Weights of a small GPT-style language model, trained from scratch on English Wikipedia.
Architecture: RMSNorm before each block, rotary positions, no biases in attention or MLP, untied embeddings.
Training: a variant of SOAP for these matrices, 362M tokens.
Each number is 500 + 50 x the weight over its row's rms, rounded and kept within 0 to 999. Layers, rows and columns count from 0. Numbers have three digits each. The size before them is the row's rms in percent of the matrix's.

# down: layer 19 MLP down (transposed), 640x160, rms 0.232, rows 279-321, columns 0-159
# up: layer 19 MLP up, 640x160, rms 0.211, rows 280-321, columns 0-159
down279 109:407490474552539508492415473530526481516443551452426473515484464460410423438484430518512481567583524542563435532500474526451516546521479454563433521526612464568464485472526510556461509489575497527532491495529463529515521511553498455422476407516535456475520462511430522483539514540524484424557512569502386431564493392486536483476498509548496601503406502575493551557458385447390513532575491586388511521467538502500487445557424511536439486530469596419386461500522570426517538560578437
up280 100:466477529620422527431459493533577453494523571509579481537523572511494523557562544517502427478523504531514501472458499465395529460531430520535571501464443460493497413495513547516612456405462521541515570549480469535468474523480514575555485479590534529494430559601553557416547537520448421508490447586427543485475579529469438476522525520397463540588445585425547421537551518456489427607461583551492420477490509497545504477489448568568464461458419536522538571465557472419470504575533516
down280 095:552463490489503451459525469447424521528570491478406568532563619489497558456481486539520510537514511525441589518523476555604547527493533434525446495513519554508457545539423437487484507510485431532553471477477535485523557474464497480491582396431493426531560458518484477563515450541512530386477495462487384547477553518498604549491471513494554534487562533449516476560444509521425623505511580506560440533581487503397478518458539479422585559533501450475391499378434554580554630530457508
up281 097:586534488439553471501481467469624452595577426587509522478494517489472540477583500469478484416496581541513550471529499583484518455483555505542479484493422494550487505520522458565584525560574523388529416498447499560437546491416554500541454528506413500458518416401469577494517558475467462588438492499566506524541593500507498471502414514389517541503527544444497571424528397524541473482501473530548457477559535629483497498532542555455559436474383578559442483413464471523461497449507529
down281 098:375380621485522414478553452493519495489519513470416451541525505472588467563562582541420479482501511536519433489475548504475496411517486515498509524488508454476543539454522496487543481451457501427476459540440470427620489531534486513544575555519565444499502521509512543456468498449526477464504523426478468475488442515460518615470454431490500577490493513447471425454433393490418565452542447425401452582623462507547501514496564580662528539501546425526527451474507477539523437517509414
up282 103:485515530456415477433499465505497522423444458515533426442490457538501474487487528506465477536457489412523515525544529478531595492495527485553497527561499454437584453496565481470532516570473642490544591468533389584438468457556471446562458453429469498502494432560445499482386471551529576523533485419537521419587535530487488522555607574484448395568479541446600477469521589511525477380569528460466567469502512459461467494474559437483501361428485550463469524478460570513424471508456515
down282 102:455480531543455565462477498503576450518414516563443541489451610395393499491511586534532437521476436563444478490513469422423555437511424544546539422358551525569608453420449407498483508557495515499556519519496525554586509564475480544520456471497501471494451471555559425504609518496522562563520477507520476480503506423469545515500368543520459521602541417490460461530544479494514484474431484530513567455515409487512473518467582548510531543543529504562407541487553489536550591586498512
up283 103:551501428532451444477580513532449625451459477521522512476511538540470526513512579527517546508509540643504552483546515499546485509574436438523428514492465528427590478601535503473553342370469464504556483406468501498506512373516530595509393449490467481602465518395513501530542472528581489422487566523451468457510516543447506445553435538432559517486532451472441618465525513559446473512480549521491530471503513465541512520508474539523405486463593452585506500496455508597480504509490501
down283 104:424520569467475508448461426557521510510538532488471402469439496488516545507487533495435501505685485477437514445526518536503500493481498455575475471490522482583506440565442540536529458451540494508407493389576506478528502566486524509450574450502470472479541419522438539558562518471552520526499552470526418543562472513481483578451475460599485517534579476487530520435474577511558498586508516472508459572400437504597357580391509412448450526598541483464495450456476459501526600492579546
up284 099:471439402518494599440538461564513468563467553472551519565512435458501492406514459556467493517449566471466493454459576550431535524461494543512501505517426464468574471530487600552601520471543516543478607510525460541581517543559461485587479457544493562381443530503466452522482562525443524523604372500509542481440508510521560512508424453514600560485566592462539448528473574580530490438445464501524552581510516539580505402494573433488469432416432437513455483459507446504568496504562484
down284 108:415484517478486501485522521550414520478468456595541458418492493452524636461460512535501479521551423418534503512580548482479459491402473498507522430506513441458509576479481465549493438536544493513436500531368416537455513510463503510522508423508481472485484572517487502611422450586357568521499533518546556490496536544494492468442530390537605441536446440514479471449527456515471549603428498467464493586575455532473391463444485433528512546573535554521554554391463517487504587468480554
up285 095:460509413572572494415571518427555494507475489472458469458492480497370467455399453420529516439480488602563518448487544468479501573529475424458415464538467499324519401502499482560418524383472577487448435491506540534409497494470545559498458440489518570552479500523531445499532525499594579527486525515530407514523450433516457543460431470544570483527412490531494520486545491461539543573543531465557513511455541428501512502559439535516471581478548426476451431474510424530454559444427497
down285 103:499522555434417521471478466518501538502545473476547416544510507539445422479488563478479442482503516438575466568505531562463545538513549458423512450485600615522446477566545406513440582460506497455453499478527470467439525426411427433573507460552583543532451466535472431426546430518551460442624403578495562377485548531515480577575477537563511455532535480440506534505571496465474520427579431482443477480511486502497482555432561619452444496436531459500527485509594546465491530507509418
up286 104:534491525507433530487475540437493514511537590468520566517453518488543567474500465618551556552624461462372577422488466462468476493573544458489494548493489434493533405479467560525469519478460326463414506572542536561445537488421513482518475554507408543609504525403429528447531527403561457453491493459577422516391542471525578521520532572451491499492504529508593543504464516462547488582466440544496489491457530569535411460487455550543515464468458532510483551563492467467504548571502560
down286 105:595435544429454492544484567497539474507382493456505510634509518515435502572558490592495555535507523480477534509482497493457595490421520484533489515468485427452402510436414548474514492451526571578468504540597525462523506547644566545598528487530463552551542537562482578546463510547485420423479539479558485462545531463486602481520502503437496552602482433540522503462542486484539489541503439571456478494486397497491425521576456439475524452407465512572430533466418460515496585554578490
up287 097:514492526510461500614552570546513521534460520494599608489534379459494584558426565528504391500482521506489590578467455505408520471529537533486496497473567586458488517488540514514508607529467469471497504515500542437409597471487502526570447573468511488477496500510590506566517448420553471472426501514408579479463473434482427482511411575512463433614519452518498499533483452540461470546469466332440464497610558550498496472463454555545557510507555499536528511505495464459510437536541405
down287 094:468520419475451549499452565486516449510485575520553591449587519500473456536515432454504449503452438498518447427553471507473605453512564535457461479588564477467391419469431526472516552474560501572491380505493453479489474565424453411516506510513512550421529451494537496499321583476464574437487455526528400457454491511463530502395452551530505443494500517484451460408506465430499485439391487465528533448529597467512460398476436436487569525544488518449474459462454447501538518440530482
up288 081:445449553509482452566538441477492523415528496453522496603573587425594591474522490492443449582488546416410478460541483621542473479537427454448548494509493507495442434519555463565497418492523409522581524591530502499409516516484457505581537533510535536389519445528480501453484642433476427492457561493541444464475512460531495444501493519472501471505606543588523438525527479535493527469508403483529463520447499518518398473388563533555462517414555473490548565491564483488422470545464467
down288 090:509618443495532417597550449518455489509508401564515518476508541524523531471452476521436428437620458452469494512459513458427486477576501516494453440459413590385382497446440514548473537524539636516544523528558488561502598485491598539463548531495509453548480452504464488545482479516536528522525455539458478430536531516493519549496600504489466467423511430594477463515494468481509513493484461590449530473494453502563536590528446421532538447501481465432413469475441452472571405399415551
up289 089:522511487483447534471522421420494465512548568510441492505491535480452511508561462473386496488524436483561579491521455577513482473574562478421493440482495469469492521475532504471536528459511398563490560489430489568517495487623514547378475582484433534562531469462461363499552536524538530538410574486568447577441480524469538463510560555484597517526497429502549536514463471476529512574653499583556490491491490496537514527485486488474650399518506525543520525491524509610602505580419538
down289 070:473501623499505504458586521482510533499493494520461553522481431483447378518496475568591546355449537396546476523470517477505492499534515460543522520494512583444487460480470528539459455637592574457438527495471558472485539443432384429559590550455560484496436557496431463484460494477449471527603423478440500408519495618523452449434424576518508465506494486522410452528538494528482521468436517471542536507450522541565518578511497444503359503554480564528502511514558457541429503516481505
up290 097:475489573569500479456532548536573482471601465410493497473592516436426503478490477451411496433453454518482464479526479526532523532441518522439381460535480501535597501477507496504469468489457523559460545621488501530552542531438431474441511613428514510527434555538426507512536446562471472457457430458402514582506385497513409470507492596379493468435541516569470501488606478435432472437536504533534627469530487430489479416507562502462383521558535531494473481427457504461525530505543489
down290 102:468499553492526494484543522530547499486435382497501494566512516443520404497472425523451553556525458454573545508457561462515434435406456512465507586477465487493471439472551569473465448520495532442499468525462533536449639538504550509553562511541512469638627552502543443469568455570448585516495540539509454450584360566530495413552553398512489461473470521418542505479528529408547491584563519471527508529544529565565437457526456510429563461495483500539455486508484585565573548449483462
up291 085:521583518546476527515468567552460469479457475426504577379513499428381442520503564556523489494540570446484605573529421545435498455471452449446442420515430503479544572477574512558626515475492466524543505541508430510476493538542544400510499541529542518539485412582565552479532487426501497567487496466578539418561443547464473507518468510558578493454576549494529474547478504577421512567449515414583548515521556581383451487497559473577484439478529539495524523539540476513458604457519468
down291 078:510539565570510445483552453419551588540499456440495498628443499550494512508480568533492551502439484516535428395452512535493637452596517486562528542550471438532402483458518508523465555503530485498508570508575459459529459518401491543462576513473458464520437563459451466493476417565433464437558523558412437518554537532528533482444565526504465448554450460455511502563588455601489455499545525509443457494394377402590466455488413527457520469514482479499533466511470539508509526446564590
up292 090:491484416511521502535486527413582540514491524450494414513435474593496573512524437461450503425472439519548557431481575503550454397561474420449533555440613450515528483533457529569516604438387520500520533474446535451538516546645519465380504547584487449494463501379589445513494520460478424480473502532461469519461481533548533574522427463495476553538435548544560420480548449536494449590491560487427459484464481447462494390527521513539544483471499535536509465460501518514485589490542577
down292 100:508501548485394486525527565529486506468490464465589548578502537486529441561520469563576509540478504387438520485581503510509412521473499390621405539500480499460565452506454519440446558454545516516512513570513452467431472531492504536474517472462530415544479518451403532428456523566501389381511450466490558473528485573470562444504514518382384456474457523575538455481526590476515571469512508464508437477490390512499410553420501437511545530536574457465583571564439481509496544488501438
up293 092:456473449580535464524503568370455521517446522466443448527517504376448554442448515589553593432461462566513535515425534453549470579592550552455539502460508475461565469507506438513463444454396482526511592437598487550571477417380428497438431541512430458477507551493550500529501504426490486516466544444428509520490500478499455429460452518500535511500431500528504497478375494479543552541428521449537482472547483526556472396558524463487538437605577414558552461501562527444538470495499486
down293 103:515539531501424493530503469480494521518526470384603483441510412515460482476483520430466511410549545574536455475497540426427477539495460540468520470484526528468533499493558517611457580459518474488476482541467526496461563451490424531537516563564499464631565439525456445502552507440558574466493511591410425563491476486413570567535502527500521512429500492567453433578389502503540568429470441469424486582499502419480386574435564435496508526552609476524536539453420469589520428521491491
up294 121:543540514512532502483494565453511448515491503397500547489500392539602430537447497554446484498486524442591519496571557490482528507534485544471526496579553508575494488448473441495497490471470411584525587450485582468462499418481410530629463507503477453431498495500497494497571521421490497501441426527455610510586456377427583455411516599578518540441491548472440539463524518456573408553527518579547531487464556568537529532479452585452554503442551440590553557473480520428507523487551530
down294 112:536504453459458538477533458515506469463421450501483500464484566461392524471577534492548492572460485515418498400475457495561499478483562428469486491421463502450359465570523491559516421475459562383530431482498459594499562510501523482393491516579467592583532445429454480508516518556517469464571502507537414527471606514548449577590503411461488442565571483510566484527507501525428533435491541436437508521476395470492528435542511456567520543533359533466493393480507465501460521469451488
up295 089:468607552454491438563551551509501487542475483451497486488424430397485572536501569513509570490478448493575424452551519495483500652507524539572389440496540444496476547542537475546548576480485506480567490447527513466544524564485525446491484479465511452511567506420475520402459516468594509468634522514484567503616586522435390528492460456469395442593433486488515536454544467489562450552492481520580482535488537492541450457462541560527492538448413508534445436469475494543424504533584580
down295 086:471439560351415509615542482468538487466467573523429514456538549514519509476458469372425453521545614486590545529396488528495578403524521486450581484503452512579498531564517479486407491554511522511437574498565596509477515483430498494517542541526509524550508533462511417526505527482485447542511501508472510430484513506505504564433464427493550431522553518507500412574552475487523540468513580455444529521570480595507517512581536380529551476549545578496507468475575411420605521500455473
up296 101:564482417493580421472532449571562462508437496457560438560424494438559575468540580433536484526428557532517452384530602521523541424411521470461601471504528486479564576517406523563456565532461528508461596495506523517504529544457467443426567544443469497530443460469552525564499557454545527469552557460563522475523482465515508523520470540486497481571377487482503597462413526521456547497393541416422483414477482410566516481432513469489497485468554548545490461415504518480503548544581547
down296 107:514541431454517442434480570513509511633478562493583462521540423477494458596506577530466475446452510474574463562531527461466484534576561506543496392571541452564624574531519554487495568533563489438532538480490516468393533509589542459473526478422455447498542479477442524487481535577462486448582474499475523490498399443454493508453525434510395559446493491537461542391480601526481479485523419610539525444480507505504495481470443485544512540435516599434496514465418414434543482469424447
up297 100:576405510489420470477394571444532522533474453469554490480416467545605485480521575512445474494544564512602510475528529597466442487447458468534515524422547473531535498521581509590473491571448464433479493449475552477595529483479485498493475538514541526497422622522389454463534469441492566507489521452444576439471486514487470448581522610511536533417445521491625470487463531481453556452502452509491414582597486378444574521572516577527461477548482553543526474511438529493527534477496431
down297 109:459499434466547502446536468478570405521438515549442455479537535521462369405476469490465449492523470491505412422496473468503460524478467412386592464563470547585612487506595460476475489401511512575571502498567480544431411609500566543473462449567546497462506561444413477557485535463478472454522546546496493545546502415549521461453442354469543483483542495517520454580481513483532502575507492483464500613550550596528522455520564418545486560456541485473481494553488508522545524550478559
up298 092:555472570458470511425502484523468468574476479560431502447475510450409549534595504411517438478467434536563617481428411426469522549445550516458486501473449470540537446458555554531540426477433479564592604424545464513524456528574523460430561415476571535400431509575454532553512451570487514598473410420565563485424456488494485473419486478518498436472528519483439516551488448514489522432486505494557513428462468525519510523500532622447535567507477553449544456495417430458504427462504523
down298 096:483639492550504551512474521507529471458540415430496511580531583629483447539524448538518379526521498573479500558470532416487559435528553594546548484567486572561476544455518507451461551562525506491448544442535571472552513585543463532550531510479444504374539518537538493491454558521463409495498580534459512676587466532532502577443540490451533529505575553482552506462506546536472453526494469502507390498528441460493530533515492485520428459529441481550596484498495571546492497575412467
up299 103:518486418537409544461465464448511493485509562548481485456478485534490539451593509464485434445494452547416531450494434467475543526506395472402527534421401473429431432466482516547475552538470479498528537515550520417483500542531537559522509508457489597451479444423524570432545584531494476561436396410467486406518524541534466516512473522523479459427607571529445520493620384479556549515502484486630581498505570439437546569531487540528550593445538436422511553497449528472536484517516493
down299 108:525460419436480540485455471476498509490476486512548500442500533553427514501540511468541496569591604406569521510572541460430570485432616493455433524494514490481511515480499526575551512455511474495529562581589443509546534473596390533615465409509415525564445504531547587468408438563394560443511490612516500467529482540510513488392629479475455453483532462476545453474405509510496496562490509481490482493472468499501508427515490429552518565397501552559511513518529503424447514611530487
up300 089:525521443507539483585410595508464417461491396489531556398559497556495552570490479559561483527452518519484500517453485500547557587590417416529430468514511445538515553389533522551483523525483408503514430489457509527483491483542444497546524558535539539474438464483519506469530476399503523418510528549446568467528494517552408617599441574554454498506503472524463531595582559488424542516590508501582463496468532582414484514433481523487477454552460502531430394510466534510602422504535446
down300 086:408469427466515515504531418536481549449512546465503485564435513420426470505594400505510494456492518534513525430531504462459541549480503476473581537504521502493417485575505539414463513442426517600532499504529532452489463478439493516493569494515447398509525649463440578511460582562524519423592479465471475477517436699465551479443473476521481460508561551574500473456420547530481458540568483474468484510549456516611564518442542393453520470449434453572562558563512517451480492472515496
up301 092:488436569547483542552544446538513491492510507475470483452446442522444519422553458565400512445512405551604548538473492520579548478560480529480484528545552428511499501596370435535548459424456627407457546531550446500537470445545484378546514471374521475489447550486513502510460490500467435613534493508537511507461544516529416474541496509526471534416422591523496404584459560485548504494519424537507457494536544526525545357485468554531445474474573479498488520468547513480529465505584568
down301 097:468430470511490521544522537445535478512505426381545539664530579474425475547430433508502473479541490471475441415546498438466507471502584518556521419552521609519440368446536561427524515492595531527442499457498453467561493438447369555497501501591523483464515445473518487492523462559478577396470562432543474436468445551468550454474452534507546560484438531543525443510491490504395482428502486502515468440450557478595472505509555459492569549563477497485557533460435476515408540554479472
up302 104:577570488490547390477481579371405535412459519596493500504467480532543503525573548521431490462488498529513564509571473420589546480557565452497505505507568520490520477540514533470473571438530463484421486454431493602445512473487525426499499408569467462582484472485424477505546437466592431602560426494407514516458424454535565436523517473454443448447574473466500593584529594485489454543464596536541538495484521461450446432429451510479526470466488504516433560482513559491526579514469455
down302 096:479531552436442586509518561542527481610551558494534486495503555530513633405411483429470550502462441524470580471497529510545431496502545470439477449559447662548502534499531486463570498482432589508517467511452448517418448389494459433490519518475487506493494381510426530468501481500542446492517448445453497531521564392561622514486463541466439423525544477475407526542531512506521417433589527531458503471441524430452506564432582593481530478505595505453540524517548546491517500518453499
up303 104:407538553517430478428473537403508508472540541521496531429509497500476501472512483485575520403384505509519487484518436550403458513519474521428454462410388529511531509434411540480506494473449462453429513537562556519440488450458521497549501593519535456388445494509435534473366498444512511553458528492595516382490543529462511481489509481511434513396489483520531475499509537426540496485478502415499443451527448498454478527460509497525507432517410397574476484612425444339517537526491419
down303 107:569426486431441475533544482483513550570463593499410458477499554466465473518537452566501513530592534431513619542412413495511464501498456575415501483436516511539461414479449528471422508508462482540474495563427485518525444479469561564551546494498466426480546580471427482603405477478550475552520546379447541540472445549512580535544523508418537534499527507598422451461560581469542533661530558551533497517469477573483477589508499474443456579531523506447474519504473522591499448494553497
up304 106:601516468468517448544470579579493498532566494381475617523476538531512619504528565533495528465514568532582521412422507414471480460509479502510492397558570531511522447548488532431540487500464604513463432554565486540414564511417509561473571534493479521501536542509526551456441510485440483502510553369533495455591405469382442502438535509550495435438534559470530422448492517557582459468600457477626476512506505514416479541526569489502443524457471501519466573473539506483504503535489472
down304 109:538462443588542574472491572511511465450472475490573452527527501581502492451574495518455570438428396606418586465479465486482493556521502531506437532419548403576447471509473442514475412447515514525440504485500502542515456600531531536431477559490511527607544489537487524503515565498469520408569436511422552429610459471475494419542481471499524460531466614544512554516544473509414555469481529519429514540514588490418477510434421481540529584554463387565550480513577444516479546520445422
up305 086:496431462469477439475527560497408452489453477551419536454496456468444485518518485583600519509521487486449433532507630519445492506489500525529509444598474499497495493526455513509410468509488551477509411614557459560576488582463511544549450496423433430463463489493454491520498379543511469494479534449505584528513457490454473569459467497503383453459468477501428521531549527480586612452443529540501494594418537470428507511621560517519507593477589531513500499428446410355490447526505466
down305 070:430555539545543533437518358481503527537432550515486533581437369578494491528550503396541530440446478478519462557482465423453512488479420450564620553433520559445494407526564482464515491529539516491552546459487529460542514577524452394539615531369493551500504464507459472522491494528440514578546471528536541432524584510427495393484454583474527520419531489495452532516585497468478410507522543429511460537517537464556387500465456473452447516540467559513525477433583487480464518491521500
up306 108:405417558504489518511531516451523367515452479465491513442536521528508477540518518502502432527546559455458537546536520498487463548512547456517397517483477534496555450458537472502487479554439514422491561414548432504496554416530560402530484492488448524487472449543456527409435567536541442528527549527520540489490436534421528458621557602433374580484507442506416530460508477478483424527512617433464524495421486371476454508452455448506512407472533441367480480530522570489442519481568571
down306 103:613530560459416527529540481555466529506567473543418527526461487497511436450562514537506519490511421449481608396576516507562451430571401609548508526490516420464614464511463487421541485462466454459497495575455538542439486527434450576524484518446528542481617465500454540446513620453402538456524496444502494529528470514558515512491484444476470510440503497452581436422482401454569465473513517503488491490421455594500569429448504469472507550490386546429421448505539438517489530450455482
up307 098:463475535575508488496593537547489506547471552507551437622504497456517454445508440516558593505533582544501469512569549543520527561452535461471470512489501379512532420470541460506505577561436529423468539547496490490600565560536492513541458462442459471385459531461489488531585501528494561469564505486467489439542497351418489541501510459528542404554508449452491499542502399561495477542440486540509445459563484395621413440491464537512558433535528497564526505507461516570432371478558530
down307 104:506527549534534442432463538433544594539469487450500410436481567523515473531528390584536436476468388485461515416454518563494475453525488474487482598509488451560583414512518482547498538492623447484454539594466470467456508485453531506519473469585547559483491517482531479520491386461518500587467513466524522497510497497477430410442471505613472426494601470468619521520496442554561452533468487409506548569537423528499534456554408424437564464519502571521511412511409473478583507518567490
up308 102:538522487534487436554552441474536481452558483447477557489456486514539534468437518511405504433474466502531485515573576491506457520471565567463407469405536473519470496550459523488496586496596556545488534377494476534564551427453471460575578568482525447489603546500422484501566495487489425434584537522512487418518563499511557520457483522579633500532583506485397609513423543529430516425527461415427523515461506498531536470494578581569544513521545408433501449525505536453520553552595531
down308 109:504542483529477511476537485516468552435542422517561430523554503487558481519476546494475551445473504436582536390437516517494499500411435462561560473557461523532595511469623489527527560459528502471443418552462483531425520523501496531512567485656568565466445561502409440541417532406559560561537548518531548559483450480520478496496396561451519433502531503503511591440397499522480518530551516512559502459591503448488509577481484459462430408533368469482476451446564440422437497535536519
up309 107:492510468478466464481528496456501473499546486451522539443367494576486458501480481506469519488459461530452458570471412462503591576441430427547476569553488509479518472622541507562444515512470504602493542468503582489435548526518538515504457536493460534399513506506432587483522512543378488403498462521497467639486527479495527446494471474500535481519619548492439395505523490434497563537450465520510414560481477468482484438583479474483549520473614394611511485515526367592447450562451502
down309 103:618470458501373542558396498487490517533472455444554466551508506501470426514516458513562516566479442385594502470526504540474494554531524543442508441457516484521465450497497484462552551482496499551518478553560421478544513439414513493490485497562486503495443610481483522495555498533343462471479444507556474580485549454542561497545608548455470489556422509443611451514426474578489506451542424498495444479586433561445614533558516592529500425467517430629517537425505508509497509468537509
up310 114:492455513539542492470601418514466574471433525544478595496461454455520471465590490563453454470520518478489545433503537450503505526496553430465448465552507476498522518548502523542566449633484481589418515542536536551498593587508545509516476509565548534492484480544463539460535484553509567587508532493626512433467431486460575517365508469377427533436511562449506509512584416542479472478521517594507526492543492553553530470410553574529558508508450526450457422598566510578424520532469593
down310 111:565494544492475517471574484575540477518497486537507437547492530480547538507479442470514442652456468501406436438590485442563421491494548506442491445472495558463453504577540475512510431495516431535488536500421442598527389528525504492595526462476504551424495518575401523490407391410410482585489549538454479484474467497517424470538530490464501474520582514492568520457502463541487516530462529447571423585427568491521630481369448495449585477491522418547511462485531490520541509455453543
up311 089:516531534460529461517426564561466443555543506469541386460538568477413532532467508441487467499464521489521479451542472565530523550509354537553563352600552434562557475411470496582511559459461498434488520533462495507528526528509501408464459443467510488526533586555491548499472519491427419517547517488479528509445490495547516483584467505451429522540398416537465529529486529480537487462515497518478571579415496533597428550473391505535524414482432628576540431456461527440543438490449512
down311 085:405531478476401521487545495590561577515481503514496506574510496457495500465521466457508465546497554444532494487588537574492481468636429455492481563471386501431493531430653528454473465613572494558385529514458510571522421548466416506483533497510508484404495435524500417475459510503477552485512444555502546492549574457461552508453455373404541503526594601500485501497491483410437513584416523475405491482523537571517508495587503507519531531582476551499467552497527531492525485444502486
up312 101:491539570504614500445551517626514454524552529498523488444500456445449507578467474562513463583520511503444478492443427527460440577513456484531427523504464505507535551568491516499501486504500460563561435601500498515589580474383410445469446542460463507488474487451434481533475470522468528433476416525408479433494560498416485422453464573615518469567463575586549562501496457464497461561527545567482448386447473420527572528514536475507463520498553446555508491423503527647523406494508526
down312 105:566396431493550514519547538595505543459507350510537519515477530547498499519545513404453556543436438505443531348496514586474579497469444544448426516471454451494477595471444484498466486526504543407502466473554484464495558463515587543470509579510491475557467537557545561488457532449427523494496488440485531500503471562434402500458510489542578491518484491403414393458418523503478578439553465537480440525409491478536560458583496483479505545482596501558472435500623472499478556479483583
up313 100:560508479489474633481519536509551484436435513515542554510494450432468472508520542457511500554433613543460551537515569471578459448563603355508552477502607402543431538445461544521528493426517485505443482543505524472592529504510441432520526461522584502455492519581463581505570502551515472522535552407499521491484458481445544497600462495531435574535483425399570398515490459472494542431513584506535478498460472450519494505462532507432425444452495477543468472527566639438512478513512403
down313 085:496501522475531661451477473490466491456441517575538512464525448519456423450513550544439481461563446475503489432477463555485484457461442432557459489489463511484383496507418487539485502546513480535517580462462499505469448503426505520521484518557418503515468452447430428502521530473617605578449416522495513499508594455513476601527495572447523535444569520482433486488535546446495499565535518554555549508521353588562487491645497557496486656486520535469522470451447419548454428499539494
up314 106:546487557562463443501554497436479489466505479623465553472412412459399435504495512488520602449534474546480490462483521568575486454603553461507392440465474414476501414454391514453501497439432455522526540479442549533498533444550476487500486549572421461502560417547562511501486501594517484507512441539488605541458488496501452541434548495530554556575536443376480561488469550404471499516455501581510425475459488561561543523572540543562443467556438452530546501475500512426499498410557432
down314 102:487508460477568603468472488492558494470417495480476529464484380501557528516540464357570488439490490488490467405490484512466560472529542511516510447475556571501382485495501527477481603463520547505593514434524594543444526573440508507521447446542516543499595591546500584459477458495501498451439549589470598392452360489540502459524559424496523570442473451487434547447530594444571593539514484512523479464452421506486458528523473436509538477532507528470613454550471555489534564462519497
up315 104:515488466552528494407463474593516418598462463454570592563514530520440454556409424495462532386463515447503537466463485513556568440488511482572573469465507451527565544507519431478476505534484506471486440577522434506502539453439434465493418517517538552473503440475500482490411551505497514574495561540513482577480490521486476606512497454568447538468585493503515493397451449482490499491586510532403545477443552424499471355509480459353445580506467530481565494539463626451530500478548426
down315 109:522533431500459486461492475606519535505443519466581508537498536505546538620583469541432431550591588482538489493502476567407491442600557514476506504460568562564428476545483412441598520473554431517411513438560420427575496433458508458455563445532505506492463459649515508559470504526567475539528571532475512563519480608539472469537492414554462428391507505520432487400432543444458497469515589494502509501498480577445465475506536443548585488550518487534471521482458457538464457477506505
up316 103:522534491499523526486587456581446458512446427465539545505491523571516464557477513492549472486540564392487580456479581491609503532604471506512464491441532489456496558434488622534543559486478549538488480460460512628524485484495458455606448542540506543596461494429449438452491472441415619525512503525450512556510511502510558417505554467567545472464421491492458537532499562549515526529504387438490572484398600476555561493584524504531530484427489583526525549472515584429459460550575427
down316 110:581534460459473467480521551524534418383579460462475524388494499441526370481525573510457462424542513578417596399482460507440480433444453519447489496504415459458478507409474503489455403503473421590505499501405567475427480562453506437499464546503566572466446450595527473510486510481525558538471515485582456447543562508497492562426573444491487484499445553520517503475511554486481570508484543550511456477597448487457498430556473426475574475583533458500538599491447499468464498477446605
up317 103:514484467525506455482522461525529542482458519519532473498489476556436593541497523420499553458507561518416543560570591528498476463542563487495402443440459452423446402518462622522486548591473528548531536479483518428577634421500532517548461537533488607501550524539517467492531489581543562574546503524480512494483490473481559488523608498590439446547372608464478544557447471438491560479535568527511609442431507438555463536445485487469518483478580527500383492501493553499437567437480459
down317 108:507475471429539533502504437477421519645503482469565412556513431544521499517563566569479518552402496509513497476472523446415587476592428444446486567515508487571527490448517474439532662499512495481353469503579479538529520438489537604422458656444473490464516485519444462482570536489461476460502502463486462469407478552533442398558441503490500470484568483473561538493506480455538503566493454446525478579551531479453550506546412502550480515480482543475568548522548560518403469543501515
up318 103:513513480462506456486406566522550407591393484575437508475440478533513496601499565550537486528503492409483522549536493490567461490470436420488474502424478547528527479502565498530636455427426533493505513531453465497541546473441468450562550471470431501443461462511549530502486496481525480492537426486461474651589546487523538545597492527494515525419626578544620487509478447394516510452522480462501513513508514471555584577483514483576476438511583408381538553517541450493530443519488554
down318 103:396471503432535496497477500520477514477566531521492605467461485521485494537494446453495473499468457521562515531557505514491580558473510550533524561458452489426501489531564510492583444563532518547407406477540486501445378398521548465467509360516362506451541441531567508499469587482479489418457546488425545472399489465502556496430462536399465450408595534514495384498489525487454576478572545544456500595532559556464504543452577591441506454458526532446536498447468479448478433452510447
up319 094:455494458472521506466471537536524524519459595458551472457432546485475475515534526530549419439544554451470490484595479446487578519535475502436557502478560578501493463411363532448476494470419554415430479472520547488521458565469526573523496511403491519482453503428418477460546534557479344511496487559567505489452528448457461564433498509566642545532430459538454599630501480469586529457552447476504412562502447433516491493454525535500526445560468490550501512436482481424415481490578450
down319 094:543391520529474438508547435517532487551613447562535488533553504462566522436531540514454464508552552489512535512420474517452400512481572459543451548437448397405408592531451512438559386516528488503497466560517560496518489493498462465531509525553495536560479485548580507446563569573580529550534495407473560455476561567433509484488453415413522469503476556549473512439520598392360543572532602450449450477521547566519507491508559520496508520478515533458493481491568498454468421551452512
up320 108:586567435530469482447559490432517492534475516571482471487484507486581522382494494510476487411470456619562519479556580541543455500557384443474492543519496459552472554523420518577545477548457405505442496549534523530531603622558588450489497463509456451472497422544487501436546567446569541506489505478450512547438492591529485459568495517411476570451563593450482546470552420496532458490541509566573530464518561535605405510476531526467470523519576462588453473523504462477525473456472607
down320 119:496480508526481513472467457561510507428497490591526483400468577492511469459473511438544429499429444589489519518568482538450428505466446433450537505505552507470571475483500485476479468492502527494487506500532539491458428538528592498451415503501516614392482449433535443389573424490522539523478486533560531422413528615399492417550441588457434594463451588474525488519450538593519513521482545494556463498526485588388465533452460574523553567455508429557466472592510527544556446404507452
up321 099:472575467415471507453559525486516513426506518438486500480462498505562613490425510518508513500548492513408516406494457582515463501557623487570468432504625525527561441461456470473448466414464486491486565548532556542467439480486512471533483530447482555535432503510499567531502388541453408422542467479528491566502532476526500548472474494479470413540501451448481519548489515513364457547637494446407445516477509431452547624482564510421394512518483561387545524509449469558509540457494439
down321 106:520464539505498460564524473508530448553539511580495533454519517458457474548548462470417493476487494461468559536586672428564410459581388588469556509517522564478487497500473563546529534581468580541546488537523479536482453534549491530401522557510546567410494470393527341437524547455541500596583536506526557441534438520449460475546536552502529641425506542524542519515536549536569499513443489553545556480521574558534480490505464526472550583509546529552495476476453499550445445514540467